Weights of a small GPT-style language model, trained from scratch on English Wikipedia.
Size: 20 layers, width 320, 15 heads of 32 (1 for keys and values), vocabulary 2283, 23.7M parameters.
Architecture: LayerNorm before each block, no biases in attention or MLP, attention and MLP in parallel.
Training: a variant of Muon for these matrices, 1199M tokens, 9148 steps.
Each number is 500 + 25 x the weight over its row's rms, rounded and kept within 0 to 999. Layers, rows and columns count from 0. Numbers have three digits each. The size before them is the row's rms in percent of the matrix's.

# layer 13 MLP up, 1280x320, rms 0.124, rows 1224-1279, columns 32-63
099:497473503506506496446473511517502474495491535511499501462506493494543488515502481471492488468551
097:499509483518480522498427535522479503540514484481491499516541512507512504526511482487499507503533
102:550509493519460475458490532528518516441482512432484501518468495452502511465521511447518562467519
103:529467507489556559506530527519496491509458511489500461539491494453480502467503492459442496488462
102:471524467544481534510509514476545465497518501493496553523483479500503515547526472482507480489471
102:564539473507556503560505448503441497511531520500484542492486507536483495431514523526501490500512
108:502513507532532511485487494489506506514488487513483497549512549520480511478459484509452505487498
102:526496486490513523516453499484511516522512473463467485510480512499493496508475543476514464472516
099:556508500516494532498508514471501525510524458497482473511491466506477477485496497517478531503456
102:520516552450455448485484478502514465496513476506473483516524486483520505500476509514488476495524
100:485474507483506535483499528496535485524511531494489570446493526528484479474508459452472524484499
100:502497513492479488490501488501508498498463474473531518561503548550472479514466513530519507533493
094:546512502539535481438486513479456509509509502529503518431534531503517517504482506522480461499522
104:488526541477491494499500481480443476522474508531476527457522522476540527467514524490509477537492
128:534517530531544537461495533482520501496499522528512524465472478518498529464489486515499519472509
097:480466501467477499546503484533527436520519530483510513486521524503477520504511435492510518482497
088:470528540517519497470536510503501509496500529452492515507506524476500497522490480522511524478481
106:509522462467509543517482492544503530519472533464483466478523472495511527520499438517538466470494
099:464521479494505455495516512492533487534498481508428475487502454499511492472478499484501487499529
101:513500505491489498489517512552512537489478465513498480505507489504511498487500510510474481498508
098:538502494469453501491504560550504510486580541525489518469483471508507509486527486467476477501532
101:507549470501521430536504510538480493463513487487495508501484480500505519531455508511457511490498
096:509468514509553504526502491501487514499530524507512538501545500471516432512494502480483487535480
095:492506486522505507495520556496496495534515531515509471495459502561512488463517530512475503522464
097:532481443508539539505517479479476479483467461533510511467533485478456490477488496505458474502508
097:528527499511518469497477477488453465483500445459512512505573491510479544451478480520478500488439
107:482466490516501553496492477482512536515463520467527481513540490456514515514494556477446503472526
101:506513512457526490471509529511512504471454488461563485457484449500477498502507453518484510492558
101:473488493514512521540459488485516506467518485517502496508488529508491518481481508482440507508503
100:535514520457500477503470495525506483530544497489451504478463486522531467468494487496510521474507
095:462550454486514498504510480511460545516496523496514503475470520459490517475495526510479481490521
100:499527519484516485482496488505497543467506490514475495493525417461488479514524551464516523465458
101:517486509493563477490545485467470532505497535505499479484470490492490500465517442476475542487481
100:512535447517496482492476509486524536512470461515495533521505533472520484509507494485504445528526
098:473525518482481495452502485539474533511515477483535490459527512526497515509523501523520504538533
106:526505496514486484505439515510527517502516509480525518457489493524494518461495508503491508478517
102:511512508482491514470491486510508452471493431514531516500507522472506511520510527485482514517464
103:517538469534528500502498488527508509486452490520504530472486492445466482521517490516511487486478
101:486485462471531492465529513506493491466453472512486484515489481493512517442436506512518513502533
100:537484531496492473528480529478485486491491504508502565514480533484502522495503502501498477516489
090:503483502549485499517463480521521450530513510497516474463511467527525497431447511475467528523507
100:513475497542481492526483535494539451504531497513484494564494474517488523430521528453489525517527
096:508509482551514472526503479540528533457479469486514503494490487494542485501496496531484477475484
104:475498482518520492506506525490524509456523478509496542451521523500526533484480509487461492502489
098:521509498483552518473515514496538496496508512541516511521481459467531487483472480466482499499490
098:488501530485513489543488485487488502519509547528505484501476538520513527498476473489495461528511
099:513460494507521560480522498495534497506452469531472471461529484516511440476527541521466522468497
101:473474512503492569515469482492506538541517531486510506495477491500504499489500500522466478458507
092:533474514508510503467500512553500496512508506515489506481481498526538519496469514481480488472469
103:511554505496482476531430505508474529466506459500481524505526522462488474515473499485508513483484
098:531472501494513500535477528530490523514518540509485496454511516494566531503454518514459493463498
100:490495514515533488498549493516492501522520442484454491509510489517513471473501465512486492468507
105:509493513500536482482479486508478494481512498505514473516522525503496502556541506509470509517480
089:500443506467504510523468461499505536507479501503491468488525518525474509494503444501456542490546
098:502460481437512480453488521506478521447497539509514505477460502505487515507534522463460535517522
100:473531535463486522516479483491475548482491485495456539492475462521469503501482467480514505561500
# layer 13 MLP down (transposed), 1280x320, rms 0.0638, rows 1224-1279, columns 32-63
100:499530492468488519508519495495519478498471467475461465517499515481477526508505483509501539494476
099:512487508538531517513487479520527532471525501515494529568487452494531450503493493511514533452467
097:464464526531496508522462485494490520535444484525509543456493492500460489509478473542513461498523
104:465497539488411511497479523523488484497478465453492470540481525489528488510495496494476547499517
097:498491501497500519520514464505495535514471467549510537480516495450468559514537520516526500491499
096:473469545473512488548480486463499473477501510510540498492498498463495513474482461523506502492512
100:501519500526483506525550459503482494468454547521530504511505489445477507496489475516501488503524
099:455511549506439480440522472555475504515521533515489508491494478507483527523494509549538530514510
105:490484494516517491515479474519510467495505480515493532453491496511519533540489452482499497520510
093:527494486504480519510490505476465558507478538492533476506509512466464492492507464463534477503488
099:510533509475522538451505533503494494447511494482538511521541498515465479490498559486518497492506
098:500531505497513515507489495500494503466461549472468500464502438471524500476487501504485456466490
100:465478522416498523515522507545533475490509507469457450526497490498507439506546521482486507496494
102:526487492515500555490517523463496457484500522455479512503500531513465482494443498494465472508494
130:482500550499491507502510506487518532495503529504507482514488533526492486476431486519497464535489
098:491512509541503506478496495475477524540461516484502495477476512468508488490508508535489474468490
101:517472458521444477533453513518509474501522470529505500484507508525503489456512498501516480521515
093:523472477517473518497511479464513492505488532528509487481519523522512499482528523454457503496509
096:540509480496500512516477473536518511491475534505488497475503500506509523522464542462460486535508
099:490511525464541492488495508476470490524509524511488519492500521501476516513486560476534512515503
099:477473492553510540521480526492496532507446490481510475538543483505474490505510500542496527479463
093:491505521515476515491473480492520494470516482528502527473540547506522492494507480524507480490491
099:491528496478521521477522539459458484455531477502532494494527470514536504488470495508507508540520
094:498520482498489469511476515486507513486534481437500496515518482466528502508476538506471485470505
100:494471500512497525461508491513504549542539479494515511465480498490525513509486482463496502547474
096:502479522484570498489505494485539515516494553542513468462498507493485509478551497512547525508488
101:520533493462549519506485540501471496530480492506529478529508500514513473509516543504500547480511
095:535489530519529494498499490456522470479515488501537547524516528523485470501518499469502526474465
101:567473480477498482467499497450461508466544464528514479468543493463510495513492546540524477478527
099:526531487516478481518498516486458517526458484515517542544503517483524501472499483507518481500501
096:517476497532523527494492503457499494508516479474499525523500501521521497513432487484501498497490
101:489474523496521463516472497475491490519495517516477524509495529505514455515500432523519467509460
108:497496499472542524498507489475542459462500477511509488486489480495508464510492459510518468505500
098:483453518471511539509469521487493483496495534467494512472489474510504553515491517494462508482468
094:510483511530507500497500510505503468510438504530505516521476495490543529498468511514501511513472
102:515515525546532456516470490518496504488476464457498475519493467539516492464524494516481526509451
098:489522510490533450558483542468504491457517522513464499564492501475498475474518514479474542487467
110:465495499504493517515487522465527483493562482499498539464534518487518525489494512471501530511486
101:488511510521448474475535469492471516511517520516479507530511503474477493486511469459484540458503
109:470503487478487557475503519535474549463486496496491490523510474513502532453506472481462523506512
107:510526500461488472504516488469466504452518505516494491532510489482491516543535470536494450484557
101:494508544484449483512532475457490485521474489478481488487456488520459509511591508494495547491509
098:510486477533461497533495511449523437528500490501433488518530532523519541514520489493508508477500
099:504484498488463500441486482512500535510498496498470477490480484536483473498525451556542503468482
100:506506497467509463546512503520489499483571458505466515498461508493507502535481502497548523504515
104:485508465503494454547529517541528519504522475499519488519509541480507441480509481519476496472502
097:497554503508472471503502498524465504514511497534548527573492480506494561480481524518487490562501
096:520498534492450465503523495437496507495504476516513456520472520482524509498532481482518458504491
112:495479497482498534508509500420473484515523503511479505526521479487457485485532456538525517486514
097:484490465521505496528550482462496525507528480482518471508497469501514478552472504534507508479485
099:454485491547474516474507500547499526500463472525503505526562486533481501511484514486482515504518
090:478482519465543531492507524545489476504517489512489512478502471456484529515512520486491493459503
098:500507494527467463520484533481506526499513486450523488481516501493486513447511489467484527499499
099:482541489515507530471528542532474457492516487511504510482455477524511477530505536491510504529472
103:487498541467502467471487461497501506513441503504482512487501516473488508503521490502528479483455
098:474509500495458496499504506517478509504483560480471489482501489527481497511460486473481487529498